config.toml
vocab_size = 8192
positions = "rope"
init_std_qkv = 0.0238
init_std_up = 0.0238
steps = 8423
Each number is 500 + 25 x the weight over the matrix's rms, rounded and kept within 0 to 999. Layers, rows and columns count from 0. Numbers have three digits each.

# up: layer 10 MLP up, 1216x448, rms 0.13, rows 884-923, columns 336-447
# down: layer 10 MLP down (transposed), 1216x448, rms 0.0453, rows 884-923, columns 336-447
# gate: layer 10 MLP gate, 1216x448, rms 0.125, rows 885-924, columns 336-447
up884:481503490486502507487492490456513471523466511520457492503458535526560517481518494489483490481518476522479556505515464517513517543528479471473541472487495503530523487546518512470531483552492485464488503502505494495465512509488507528505469497491502451512489541514496558504537515476512511457508455539477465492503521504498507546453514494474
down884:477468571460524512468485508472500518551461513507531443489505496521493531499487507496461478524489473508498528512480517496561467483531502531491503523485526495533547471543537497511481505490556486493497471523524483502503469503475494496498518526460463543515456530512486476448552540479535520483495517519515506475486536468533445513483507478488
gate885:528511507516520428529550548485526501516524505501578498525491495537541500488463462468500516447571470470485490471538485499514441474497526463496438504489435505485476527511496524532524510545522473497448515481520495540502490488466460480503473521476474482490483512497484512492464507477493489501512554476535521511532529531568474499468480511476
up885:545517494525486505525483540482508474530503501491568477478531523469514501510515414525484494426471499458483507535520522525507491494456518503509452516518529486511492504479489480489523463491530463487452479530473515511506476515522448499561532518468472516512524511533514486483520487525474478510461507513498547487475559526501582505493508508512
down885:548503487467520460494516506478506528503528480531545492477477510481514478464526491428469491433489493518496511536481517481493490532543517527502523509527498525522494425478487490530533523487495478533492523504495513492487525480499460526497526482507489531485509511536501524521466478525484490523527480522526536513481473488441515439516542502495
gate886:502472497513555525559508499521488479515477497549522494456499513531499478503518509502547543471501532479460489512516523490446482496525526504480496546501487512469513500490499461493485501469488523550511515474528461482474529502465510529538501464490457518544469453524498451526494561539500458487441518541424505511477509519493478517494496517495
up886:521522505538491502507481524523515488517483537510511523526512505483498469553512481503474502536477552478519501566492494475515487469456533503491504468504527519485559443520503540526502508457441521546474469504487495570507473543519488513487510468492492491498474478519455492478499492482507541467481490482514482547516466468545485507484516520496
down886:522494495508534462525532543515494458537483492484490492515485490520499505503511519528481496516518477524520489531505522487503487536543493461498508506491549551522535467501522515485511499509544546541526499515504485503504510532529554525494513495454524544496485509520458498504474508484482505473524472529497494515486468488525514488529535475476
gate887:484504490499485469485496481494493504477503468541559556483450525487484516456484484472540509465448543509479493498526505512482496508509524509532453511508442504521475543458481534492476558438524515521512464503494524498454467512547561532503506484535486477478487547543486466479486538490495484468498505514490464512505528436528530469501504534507
up887:489491469514526491530521529480551512527495497502534505500528499503500485474502455490530506514555510504517519496498525499560431495466494444497560490477511494466522513519474499479468447452459518457519523558493503544507516501494460469471496507510533547477473479493523504515542468494545511516481537507521508506477486561511470539460492513515
down887:479518511483526484513468529488507513481443527514484495508518543527499480493533501484538476546558479496495517486517500545520531489486484521471508484501466464494516500531480457464503506474546471501508515495465485509485472504497489503474498543530536485513502474514512529475515500464481548534501508462501509536494503479479485537489460491468
gate888:512477467513510520533466509528505508512528483493491536477488477529522496473543462520507495458528498491486504551484466522522543500533514486492468439503559493495494503498543503447505517540549554484489522520483513500479520492521445432488481478477488484533544482501502511495465508490502504497506474538443478515554492466472463533483486525511
up888:467521486497526473469538436483470469489491509449514489544526549492540512482504521502522559502474466530459460522463454503475469533496490472509513496546486517463533485532484459489519564474508476462534466510522497513492503491512545517517566524456527522516494503562476486516504502525487558534496487511502503475487480476500494556529533481486
down888:497482496526503485480516564488497517474499464463509478527508528445514454514439503514507514537457533472474495491503486547503558484516464485474514520470479526496486548502516494468474477476491491491502504527481501498493430478497488499548521483503554523499507545553501508480484490454488502481487486524543468431480504514524518499519512480478
gate889:520542510516515486492500507498498506524523529493527500458508485491507489504497493493504497495541491469526518510499511497532488518508479526480551539518492506496483494481464512477453471482455448481533514536510464526510521499454458490469463446499446486548505461508475501498490499519457519497513511485522466498494527502481504501486537489513
up889:507510443487486514513491459511458534514465533500490486509471511495533448493464553482523528477508480493453515522540496494534493541486468514538533528489498544521524475515536489452481496506504458507485518462494489486485510504496526492509454557513479508494500523439534528473505476520462468503507452552500462446476484477499474496505511469464
down889:543529522487499499500458513496523489491489513466507486433506504547537541509479497465497504519485504506505459516524469476541471466494495506545516540449513509492518498522462507486489479527548468508481467474458518529507559516508558520473557476478432507522475507506508467489486501515489445485521481470534515466539484488541492481489522448483
gate890:514520493507504472489505525519479515468512542455456483537517495491548500497499520509442529530475466534528472502493509514483514476495475490470460505459517539498498486512486460459484541477543492543520487484512507500522495450521494504458516486556518493491458510494499523482512493508498493518479484500535468484455478528527446533480463508503
up890:511511518510516491513495505527488456508473509493453526503469471502489495528527481515466448470489498476509497520568502511504526499502486504513510524524501508462476452511479508491521464481537529490499510465472448498515539516503476480515474521490495472492474471482492493476487512504516503503498516517439527514533482518423516485477498510509
down890:508523519547535530519503484472548476483533477515477526508502510474542481543467496458513512475481494490536506530510553504480480500533469516510492532501517526507502464569492457447461529502499501515461504460494476482508497539516473506486452500496485536481499501549464528489496504491484501478505460526496501487472453519472533504522490535498
gate891:563466546502508500507526520518491497471473544537465499479493499459533503488508517522508505479455459507506482508525515530480469466479520491495513498517513472503488514514440511537533485481517489535522482519521486488487501487486567518548526517496515477464532502514467486514551496527460489472531556505523473523537454491531469468492484560493
up891:502520463465521495505523521500463496464487525479497525481535514505496508494514456465492506524545465512473517533495506478491467474506555485490527495494534498483492493533499490481487488549526489526480518467518492487481478454482520526500554490522510491450524513556478494488505517576493475538486494506474514560463539449503512514460456522497
down891:510528554487551481517516552492499492489529511473492510503493517510488502498549517500504487540487493479487495530502560443479527505474513521496489469481536529467494470499492506511493516508478451505541548504502515505512490482536497469493527514487509470500496552487500498480505493462465465520481499511456489496492543515508502513467468513532
gate892:472470501507476476450499500501524516488491483516534527490474498517519496517500520517489541529498532511538484538517489501477473508486469490518518487525461526530493520502508501473496509485501478481538485487528506527481508513487511480440523473465514470519544505492515470509522490487493473521479531479501521492482529500478530456480480463536
up892:474503522495475518520487516538510498507504517495495496436507463504509508513487490490532514493496482527562477509533507517498461517501511491525503528492522528516486501515476516494499538495551476546494534517489465499469461490516507489530490466516485509491478503495495499517505456533538520477458486451511506497470497530482492511472415503508
down892:504482485523471504514476524533541489506506502497469544461491482468487478500501462533491477473492496462570510433476510516485464491460509499484504505501533538494492510545504508471508464456415517499488488476479509511517512488500536496538506480490455483460493506517536493512466505494477475502464492525534493478521533469501454522515488536488
gate893:497449492533479518523498482508488507518485493522442530484478493508504516479485506554513495500506490533541492506520467490437474494511477539510495524501486466499485482493486503499502451517517513485497543509502500507503486524517497517466468493514519485501480536500495502497515445534489517521508502486503487505487538514491473465528486445478
up893:461500520470487547533498501520479504536490508511467477501452486510501515493516513521528526521484524515525493496503517493516484503479518520506503504466502492522454504497509449549481479514551511507507526541519479482489465490543507494473498509541485499508504525491502482517540543513481497508509530507488497481447522523522515483469493489507
down893:494507487536510501502507503531479528458510498531536488458532492467475469489521511484517507495497531483494505526525511517504527489491496498485478476550472534474525478482500508508501527494567505542494508493512519540542505494522530514502483460475519496532491450486482513515517508468524454500481498487490486489526500461522472475527514492505
gate894:537507459508470511479525489515500462480532482503486520500487485485567493500526483529529486472488493475487521510494427510491508499469479473499536521497486509474480496497537492499533462514545492582515501513511477495507535486462501463502481477507512464460493544488467483485516491548500466513502544471512507516493474528534483511452525522503
up894:467529526512484485483499492512504474464524518479505483505513486477464487486512499497482489496450521521480532514556526514524504458520499528467462495515542496453440498510509467547502530501476496477508438514507500480472490529522453531545488503509489546501471507471534506489474557511497555476529446551522492531492527508559511497482493496480
down894:494535535508508459529534499499436518550491529514515509461492517516468514521494542507465518490477475524448528538461500496477475509523525539518492521496509497509536492512459495452494550511566511452516510542513524436505494528481517504526520510551538536500486505456541491542540477486517492487500487535483478530462449492506514508455504483471
gate895:477550527527479531489487535511496504529465467539493504547558477529506563516511539499495462532469511499480477528475465461529477478480474509509528472483517522492495457521478481505498500421545427493501523498510499497519568518498548542491504512490487528492507521503488508522460512492503513518486528456498448489564507463519548488468508540481
up895:465492515520514483497486505513459525507504486507516499499534517521458518498465481478523479523484482524515479531513536506532471524501492503477571470503488449448499516564511513492468513498531514452437467493511500524467485545511495546476456481480510456495483483489482483564499462444480536499458442493509518499568510482514512520532474541522
down895:508467485532511504499506473540513531493486520517506503532512539530511501492521495501516469480512507518545499554461497545489551544502463446527497519466489535429528489485495525514468526460479509510437488474499543508519460494509517514496502503535492492499510514493524438518466510507501483459527498517498544514555504517550495488523513524510
gate896:451496511491508520464465446473540506507546531514531462505439498489516512501492487500536515440471520486498472474482474541514440514482523525469478527451472486536486526487489490483489466512536476470467500512477446521487514532507515481539491485475476488524477522509497498483528513497510494521498523512528522551494475526503528448529520441557
up896:475509497534496480496486528503498495523499473487477498474507532484494470509499522523535483480467545531484461489538508479487470503479521494513519532525491487464478514434484470441538465504472477502504451465519519520511518500492536535496479556485479481486486514511503482525463555487510459500490465462533542529491518462541512471483484524525
down896:494520475517515527535505470511464526505534486473484552447494505499493465501535493503530519473495496507491502543522535497522437562545472494504473516504518538521505493464495467494461473501479438504521560489531513520518530467483504511505490526504465511506550454508486497465512551499526449531490509513528476533458527476436486484475426482567
gate897:504510500498514557484475465494480473518526489532541477513513509423526464510456463472484534521470531562471578520454495523487528500489508479533480485503497515492523519488539513510449496480544555499506451509496448513501507485529496504468509543453466557509495481466511489500506491504534496532506508523508487505489490479503475508518504445528
up897:480500466523494448503541475522501489482486492533475517456538493516473516451504487511480503503528442476491494505505510510492521530497460506460488486498518471506509526478490480500469534501451503472489507509511548535468500463514516473548469517513499500511525537532515537519540529507468531484490478488476525519477491482519482529515474465484
down897:462461502532541484469511483478470510501473501494488487471514497476525534463511486516476504462557479536502512517556509563490509505528477511484514485469501479518543533490477490489483502482510486537500446481538499545483480490504490549484476510486500489459488522515524500507495498480526452496463490477507487487539524455461504479501511471493
gate898:501449494491492516530526483504472515487508502469482522438489500505467541431549491471441502451486459514491498521485519515527511522510489459546466520512534497489522549475523484480495508523505463513500484500463514503461514475541495532503521504481522483482545503472506429528524513458503500527491479520513512514524460483477474491481508490474
up898:520471491483550480511539506513513488495473487467456512486502487539487502463532525493477518496488533490528518524482507479541415451522508474501445508509491475504517549481487506509513495538478479521489528483496546459469483467496463542533506480446496512462531479484486455510520526472552482545512476516489567506503466536494461499484470504490
down898:472511511493518453496460496475519524514537530563542460518505474484513457491486497485553500513515493503509508494511458475449514501476505534489547504499513529518503441520509549528464496461511518482490481534508514501526482513458526456458485519514503526530515532513498573501509467499472513505490464455463473498457543520511534468461467492496
gate899:496506553510509497525497514474520488504522461546487465506503507480504530501463491483528480472485468457513461505533476517476478525494512511483489451489510454476497454482479488500524476531482458533517477487519542520545516490521518491514520510493490491463482505457514525538454505529502527499524526506484470523527508510485490456503499487489
up899:517509470456476498513489525484459488519477504472493487531477455509473496503515496534494536550553526489514514488480519499527477540555513504468497457494497515538501496519498501481497548521500505495485486507530500492478527518470520496531531484507504494505488474483476510482505534516497522501537493452533474471453512494471517534547503477489
down899:483475468521542545488457512483498503467478464498444531580499494459473508458535516479462537515551510506478486516517509511504481428469487541506487526542484480511524461513540474481515476506439507576503481532489560424499488546491528486488448484504457486524451494538520483489516510482512515516524523511477485522502533524468497500490516533492
gate900:485516488504478501476507522522479531496488457503486473497498478476500432486448489516481462500513489522494513545493490552459489484521499519523465496492499479518490513478485515479440509501518527463497504471523533488576565544501456480455471498460523505504462513481518484543519516519469516498551501525500512476492468503509499500499516467481
up900:515494518481504500475547482506502523519529500525516481529534471460535495456521478524505499475482506496507518481545480496484539493496464476542506492494478545494476513516557514482477488521486487443465475523529476522510506484494498498481481502487520493491461475532491487478491502514488484516515520485536461481505478510514480492502494525469
down900:462511496525471480488467520512489503452527477483499482537487499489531517517529513496521475504527513500534492504479491497513467535496512504517438501495503517515494491457486512524503504506527491460528527523544508513486543513431531502523424514482498472506451497522515486474464521521475525478497540539510446457476495516506458514522509517512
gate901:524541547491483471519529468495547502490488545520539469520526482462521534466520517442519516475557513508532524538520540485500531486517498461527522500530502463488415541490536463508503503486504488490482493528544492478501479506508472521516505526492546473477491481538514511470501539499513498525480536498488485533502455502476468493499483482496
up901:522502510476514514495463483494477508507494504507460514501484492481479475502490534506495495493494474451479478493515484513503538501473511469466506474509546519515517479527468483502496529545483533463501450484497484504513485518549493512540484483533476482495527550457509482530516483524487536509479463490483538496503511500500484508480479479489
down901:495527518495555505490482531530496473503550482523506513503538476551508519512475486500464497528454478534495500516490494506485479496517479518461517506491470505460518482511486492499540477523456521472526520499494456551495507519539500540449480477533508499501552538554514499480515516517492505502521506519491488487479457516488548489506501502524
gate902:516538508538545531482513509510512486456479501547465501546469542469512548523477454504481538562505500499476553517521509515485485484512496524529485548475511495406482560502513487514514495512496514482501531500497473506486510479491478499487509503546465473507515487499497472489475498473546547525525476481484498513511487473515502459464465462494
up902:499511518501464479462507494464495479511474495491505512473488507488523473566498489456550499476508501506472524462529512517510509496562487508498513488512508431483512530490483511521478498506508490484466522486513504543494468459520480528499510515513492555502528506502464498500511460493491507493516492489519536541496493494532483529498501566503
down902:468500539497509498437474501519544530505494536507509513468537491476451498554491469507516515462512489484496531476500556506489477461482544525517503510511529487492511520511516473529511524512495476467521528526475485487477511494520483517479490489526497478486513489471525504476528423472530529482494497495522485488491452517497501482476474538507
gate903:525515507484484510479480543473510501530522541482535462482546483512507503456497510513546508503488487496445514497541508514518507503512478512545530496510471492481453511479528527484491507480435498506498522477505526529476499446478500524495469518550476548509516511499488519497484509500479477524529432496548505485460503544516482505462499469471
up903:486491521559501502487481476502474554503505511530492536517520489550511489503519491494489488517514541502537492526512525493490499491486546526507493524493520501525535499498478475529491484494472525508493471507476477527493514507505477501466530469507557519508457519537493522497493519506511556473517478490518512545501477490491561487512505495508
down903:479534480496482507539531504517464511480494496483510511503532481452506544504463506505478576526530516456486463533509512464516509510506528497489504494462533466511500476490493459489528489488471491438488484492520520533487512494476441511499537486501516497542496517471540500485472468537506491499555494462549464523506495477480488478428489484512
gate904:517511495488519489511528458493466501495526513543510509439503522504524515470477513504544511549515514442471513509600507532535534493486504482500498476488528519477515423503486503478525487508507525478466518529519478479507521512503479529519529522475484448472482506493512487470430503463494456480484470476499582493506485482493508491483487512473
up904:481504513484518493502503526466523492474468550465485547481551473511517497541498472491485514468433494476545499481508486504485463529489517506480483522481454493515489510560486486557486477483538510485466473486492483474487446496533557513522508455522458511504495513492489490513503486479505457509469527500515474538495521480497494488432485505473
down904:511514531482488515514496508519531513518527550471518487474471475499505496465505534504493452476518495494513525500535488501516465495470476510515518536495469492475495507503484475523484546480460501514490502499461513506472516500541538521478483534500494560477521501462514502497525515532518531513478459502467476469469483468499499551462446493512
gate905:512501491494539501495473497545465501545492484459499546484523465503509454532496512485486479515496453509537556498483503534489488533497494544501538489536518480522469475537485473529459486496472489506541483476544503506497465531493485513466517511491507526528504486522449495538488495487471520494514506512477490499507492474537528522513573510491
up905:471480500509505529501474499476561535500511508447474521480454521479478492471497539478469497489515555527519503537469519499465553536495496530452508530509532506505515514475479498480485485463549456462507483482540477541451488487499484525498512469536497478469486485469526487514496509518507478517505465492515503508460481484485497475523463490496
down905:530475505529538542526506525473516471448465502517479497532514540554438476517488538485455492539538497522463494468500485499510509500496500523500493494544504522534516482488513487507524508506517528534506517466516528488501559458482487480497489460542519506508538510481535473491534487523537525526480483471500493528502504533444507503525501517523
gate906:490533465493475550493472480507472510509523491516485515474452483489468509495525466513492513514541501508522506521500534511494486540477541525518509518535461468440497477490492487496516486489489466518490523514473509500470494487500495539526505510512525498487459485485525509485490504553556496554497503501502503497508518477477537502494490512488
up906:547502519535519467512458511474489517484520457512527495483473507482481496503476486479513520506541514518478488500512507542471512494492504509521502501483499490489470507499527487536519508491480529519486465505582484488477478454515498521513469500491475518490506495478557491472536549505508495534524481491499474533486532508499501505511470543457
down906:511534500509509485495492537508517492495498497536486433425498501497471541520513489484519531493518476461488464490503511518484493476460514513514515502451490492539468483498504541514516458507483499537527458500497471518498485509473507499477520482497467555503548456462480486484510499496493500504469492437485544536492513503487509495511498564473
gate907:537489490471524526498482508510497544480495514486484491493480470518505499482531533500497502493503468447514539530565500487474554505529531506503470474489485470523499502494483488451459491498476482518532493513493510521509514492546510524474509518434523525523520512536521531439467524477525557482481513509516529518503471519454503498470510500496
up907:494496507522453525520507462545506436509530509503486465530515498521522547522490486526495490507503524505534499560480505467465528462503475489496477490498538498506489492486513507493481512497490520499491521505483507484538447484531489517484502495534512504465538497518510486499523543497528480518514502515522480501469504451456482479527502506510
down907:507456502507506472435487483522455503523472511474506456491523521482477526479463540497497521490539476499532552485518492506507500490523526493532506521523502469504489515440506474491487483514484511500502524513471493493526508464491489454494455486512475522506523530506543521518507502512522489483492535515528479499501486486521498523538524508473
gate908:475508553511485546500558511499545480493516514547480462459485536521497512540502455507491505481493465536485527523472493535492542501501497497529499534509514463480509481519484490461484479499491504463506454481496511458468516448527528510511519511512511486505496487517492460490496507532457517462527503522537515523457585503467503472501482511461
up908:477451448517518514487493521536526513571535505492526516519491463495502484492508464451503502498479515515492505499490497487482530484470503472483463428458496486538510479496474479482479486509558496497535489507476512479529502515531496452520496497532446528488465539496489518508530458501506513493501518501466456523478456485471494482527518499472
down908:503497471562588512508516508475479449510511461491505517471499504483529534501475482500508548502488519517488524487533478502469538520553512506467534503527468533491518525423529529554551499498470517530531485470533468551474527506490533505510529484446467514513514495496515468464479470525511506533506469481474503485471535502509508505514488482533
gate909:487527463509442511531520541494493530533501484503538468496531546452520508477467512516501489523496539454474517506536543483510473502519511523536528420508496515500503522503556515488544498522514462507478488463484539494491512477519512541464495502554500491543472500532493463542465492497489479504500506497525489504489512516475498556493529520484
up909:476540480465520459509455452451496504531512549516480474513485460485481528503532472549522533467487522518517507462537486484484527520522455481502532492495484472526499517494453530559498552550494521507477490492459524547507532521512546462518502501501516522489505495503502531489523525504508575478529507478514502476481522524560509493518525488526
down909:497515471490497508502505434475499499517494515528509466556546521451492501472515541503478453531469511492496489446509460512490486510537481524535498497527454499505518550467507474533513505506488539500481490496475554490547537535494535508475535501541477520525496460515513450478491550481548496467548525489483512487520505490547509487570525535476
gate910:475465495524499549477517512548499517518460550512522494519505457516501497534499501490524475545509484496499562481468549528504494525502481519487526516500486497471510471522502540490553497528490497514496500524515524502463525441473467502496513547530511506498471495530507538482487487477512483522507519548537480477468547459457479552472548493492
up910:493517494543471488510509492478533495527545536505486517505518514482513511479484553451491528498500500503505493503522519506504486550480509481524535534521556499493516466516505506504504507495474485486492473463505512495507507467529526504465486495477494460470492455502486500523461534514477495493487499493480492488569494503469505516552483474469
down910:555496513485500531493489543534572497475519440513543466457469518490540473511530519521523471496478522514503513493545476527509469501519535504492497452494513512509520503519539502514506506486510504527523490469517479497509490487511493538504504498509468517512561536462493512545504479488496539531486490482510483490525508512515504505492489493511
gate911:501526502481485468483544478491464489515487469540507537518498486522493489514466514519520490499487476449488466489504481524487576500480474476540485485495470549487522475467490479508497519507528487513530510489500527423525488507506556488486553500521486468537499538521519558494510482487478541491502516511502506505460522472518452506477499465489
up911:501497503493533507530520465456516501489486521524530488519518512545478482515492507491463491460487456472500484528513515506489524468535501493511493529508485471480510490460505514478521481497479499464479507504486496464509505522483498450502508513494454528512541496503493516522569453468547491502503517527492500484478506488524449493494505499480
down911:490490519515506460510505506474505518509512509511502541460504520543513458501482497512520508514525492495471509482481501487518526507523481479537520481533482566506480468476558534516551488506495527498527518478513486538512502510512493455536499506489492486490466514521496529497482490467491494507484443497497503462549473500525479502522484511488
gate912:488528540522522487491476512504493501526496503530509472534501517458502525538498503469501533531502502478470562489429518551496540491511510504523518526490542519494525493512488494519525485495538514502465504503480500486470479540499511491473548506463511512497538501523481500489482512447480498520484508551456510528480529521445482534514505485470
up912:479469474497521504470483491519519498537502495519477526507496552491480562497536515502509547513520513508506556518506519528500467479508471495514460515502491472460514505519484450477497518523504498489518509505481493488499481502480472425529515534548469527541492504500462499520510479501473455482447488513497493480527493469487504514454488495477
down912:504512498487476477512553472484471502504420510486582522462480561445472557461486485499520467514515499491477511482507493493485487478515467469466485521474464495508483508498517554469506482532504510538516527514485492499503494485495481482507511500540502479500504489520524516518477472500504509481511493481489450493500477510513509479466491481540
gate913:498478455482525453467528516552518560527471502552503501545525509500529519440449450488503493515499463516547538529484498526529529477483480471522446500498486470486521507477555510505470524521517511450508493477468473444462488492482495565468478520520472487523524531506480491533483526493510441460509516539536503505494505501495501495486490491497
up913:461521497528484485484520515523487508470474475490484469501515489487512513499515510492503531467512494509480511536480511460440481491461489494513492495517499549513485479498477477457503501520460505481502531535496482533489498461523533466496471534504492502507487492507502519483510510487502490541483492526477504474539530516517458543494478481502
down913:460453471531470497469512506508458479468485521471487483440482496495547523502499513529495513477483518496470551474505490511492497523536507504521487484487505507516530513555490519517506482534515520439482555517515452487489475517520486532494516490448500512481494492523523488466535504498541501511508478507499484527513477537532475494442492496525
gate914:471503529499519502481498486478448481488480521522559508467499495522467491525465462452516500493505500512482510501496518529469497480496476493491504530487500471506510497468463490491534481495497525514504494452523483464527497491523512528507528525446502506496485522508526472540424505480511448443542507490515482448444533505480494570455474487489
up914:472525530503486523523504478539517502517508482495459508492503501487515500510505517489483482487455455520498527494505491508505519487476477474506578504449527455472553523511479495473521515516465476489485477539530486512496440479499514499472509512539494503556466514522514502480511487479437486461514476481514515480506477506490482515496525498504
down914:507494479481507532513497482530479504478485493532469526536442559472473508504474493497539475473495413502523534510524509500489463507454489473510490482457499559511516501487540497523514522517490499520500525550491511480516471439513545474468477518539529475507542505527472527476487494531494519505526513490514502493495492498454509526512492473488
gate915:464479498472500493559493519498517531517492498487515493474508507549527489521480516515527500534475511499500443521497516494471519497525509516484502517490509502539508485525521503452528510531517510509438491483458525475496469474497484535547535484486493504533566517520499484525493540478547491558508531498501492498501463437464523501496512503504
up915:530495498518501517449530545531502494496504500502550541478482504499475516487510478542511517477500531473506434520490498491483467489484537490469477506521493446497539492475500511462497448504457481499515516498503501504516506531499525486478453514538505504501503498532480462526499507503497544466478468488487506498488471496449448487488465481484
down915:491480528501514496467497460493557526490461488498510483513537483500503542487492498526498527554482514484538490500487462445473465485494472542502463475482504500520487485477467481498527508496494460495510545503513502489499466491498460467462479499495515484504431471509473512487491490465494514471517467493508484478521506476499482502511490483538
gate916:509502478521523502492515510500538465535504443468505521475457521502463489433463515492544532508480474507476565548484464502514509465461517492528518505488502464529460513484484511428494463475494476509545500532526503487544525478496510501503502519545517500531519487531492487502474498511522514480499494523498557531501543477500479492494494523463
up916:483483521490514534518490528489486498494513543562503492490511487560531485466493564477451473482498539518532465504520474541487483511488491494490490462497504493493471489476546466526504525509524546499512462487499512498473499542540487508518501495487491491474495516493522459474518483515511507468479477484497456508561489498511478525447521468522
down916:441487488476489524481499500495515460495493515516508493483492532561519492508498498542476517540503510453512459509503542513503544518532546511482518449497514486493495526503489518469520498527506466534527510508515486516506476507495530547518474509503496511522457537456531504459487507484496500499486486461528513481505471481525537489496516518518
gate917:504509537523557513494524484546490553538495523500515500497497491499536507515472511429535472495525476474519573506508533532515501472521547493518506514518511482481503482523478460475486479496497568511477473526487523489492508540492515532491540470499492552504485501488483532492472502508504487517439538481501488524505532512506473510499512513556
up917:516469514529459498506529514519473539498465479489477469490505484505536460490488474483481533498502509456457469515467475514497481479474472478506488488458528525497493555488503515489449507514504489565490474515495542478540466526495500554498525487494543475491471521510523494513477515499483502509523497507552502481493483455481504477538460515492
down917:565484467472519502538526476492483568526490488495496533470455437491525520464518507524489488505501481476485535513509487502488510539493488533486498533514526527477485508517496501508513544518591539519499491500484512494482486523535449478478499496525527496515490514523514535525469499516508487522509515464477499502494491540446518505521524482509
gate918:471515496527498481476512511543492497551526542494482491513497474498505508473532537491506513510482473487512512521505532479504517515508482517537539502480503494514500507517461453533480500510534508508464467517536522497489503480471472513501499507492505488503463541499474492492464477502493480487492493471485532495477460481524511483467513477541
up918:488536481531481490516480509485499466549523523488519509479503502524533511529503519526503483508451452539576481510506485505471528515491518539502533484452505473510481518486513541531477497524533437523475494468454497474494507490476489488508456500511520548506509508467530529520497488505499476451536492511537515500503447451502476489493512488480
down918:473468470479508519505446505493491548505516501529493501507513495477439525517489545547500544484506513504511490484503513506503486503510448539469493502460478532521531494488519454507530535494554502488463468532525504501496483488525472500503455506524509471470493525497534514523488500481510532497529489533511541526490469476539494473493499491439
gate919:441530469502522536528522524485509477507460509500513534493425467465479506516475495511523531517489474513483470490508501521541514542539485525536463510528546510502460513487445476498499479524474526497479480483524508478508561523465525533453488494526489507482512519499491540484471507457466453470524509533517513499531538473449498514507493500527
up919:459518459508486505507479500535451511492445502492516559500509477507522522488506554518516553512513485507519471524524559508521463530518463500533494543535546472532491482486528508500503510511510519475458478442515502466549549454513547529480494493543486532509528527525468518490471499495484478486528501491528507511476494544500506501498524458444
down919:473487516470476512513474488485479493549494451484483522492473470479459544490568520507505500494512490497567466502490510559515493487491464507508511551525458524494528500531474481494504505529544473522480502513510520504498494509485454515455478489554475475492534476460491520477483527525493496462498496470522495516527505496498522523508521474494
gate920:478484491546468480488547527485518555541459506506497460482484482527529524507497516500500475502517487511511494521494516530493512472481485493524533496505496480558499544545460525419525476521539466461503466481492523537509502522500514457499487525474535508504513522471516555490467495495541514511535506482552501488540481503508507513434488457452
up920:510489460514456500531461509520516524506509469485501502492474478472531459490525461487481475476523495498517518546508527497450518488500470487568500500501490492476518525497492495519499489479509523523481462480518516465491551482516521517498501484537488460456513488519508515473531453458509494470537520539468492565465541515505496518471492518497
down920:489529526507475470472503490500539486517479522557483505520531481536546487468493519525494465508523502505502526548494530505521464567460517508493543498531496513504474484510474485515486491526517498500481456487515510494536521512521509471502522497539503494462509498485488487513499513516500479538532495505483444475481489529495508562492495498465
gate921:448491476509479474503499464534536494528530520488480477518505531496499486473481489472519477555508528527493506495505502479495485504580487505491518503504535512503492559502484498460474537485440521468510525513454493451539551504519491483479535464447494525553526523517458495499504518523520463445497520530454515490504510516457529500496562503497
up921:509507531508534477484485493464497519454488468521522557504441502462517549536511475505503511534473465502482532515527541535508515508505499494486533543548482472495513522495488461496502527463502553530524474503468571472533470476516504470491513494507486510521489508512533523530486457487492499504535493505508511481481520506540470508516493465498
down921:454525470473440470495500491562513454516497492516495483521471503482521523507514494529498498527464503458491521504501520549457513496491518460504504515471489501461507459488471522516522459486509538490492511564517451498525453515538504499493499518481520545523471511467480524512524507503530483514500498505449504471556535459529491513529485510474
gate922:488534515528436511467480518466499508530485510494470456522493449517572516494477558495553459469543529493438542534526501515503468456511511482520498501498500484476452464471493549479511526481485476495532541503512496465506474499526528520523491483511504528519524494524477506503490497526506484535506510484464517481500515482498511484467497509511
up922:502500493451510457467538495484487476485512533486503504496525513490478519499487505490521525481496519549499458506498463508538502494467498464487480488479521462476487478511492484522477489484518509511508480518524481509475505497524486532538487465486545519517531505459507562528511454483532492558500509474515479483493465520515527535464500508499
down922:497493494500498501468526486539525511519534477513518522500501458497481473526513485517502543487455492499514524522526515484501493516468497514487530463497473497430512508513473513512460481530465508525498501476501471482468510486504481498518486508521507483450498534532509490511504508490488499510496522506488509476504522512493536489481503539497
gate923:529473525482485503478513464468504516510507507537519476483555530493506519490455433487471545488514475529500519500454529541506536514477517567501485491486494478519533516476488490492501464540497529495496496521501447490502507493517463494476498487528499469533468524525471484495470516514510469485478476496477496511476474510468517509500478519531
up923:502465508448485483468505532475516496506497533458502476489451532522503470512497526533523534460539517524513509495500491526466526466490534495485474487474531506495535501498411491541536476516542510475487490550462479510474525494498513498500502477493456543504522540519492523476526508485466471496519504497483537506548542513508487534519504519469
down923:507546460488475509506488491534465512499515517506514499542470496520508501484520503510502514519499476462510492497503504469470543486480506467511484544505486474505433464492492472539483537489532511500476504496537515520500511458474527550502480543481468508511486499524481476509464472486503485505505527512522511492497496513535509489503461502473
gate924:473499509465453541517479511468456466434489543488519484521505513546527498489537471449543516509521508505454540459545509539519497491474526518536475518518489453504505483513507561471524552533530480554523528419452450531464510473518477525489511532524500531517536490526458510485508497526494521540479485505513527495525460498502479530505496533462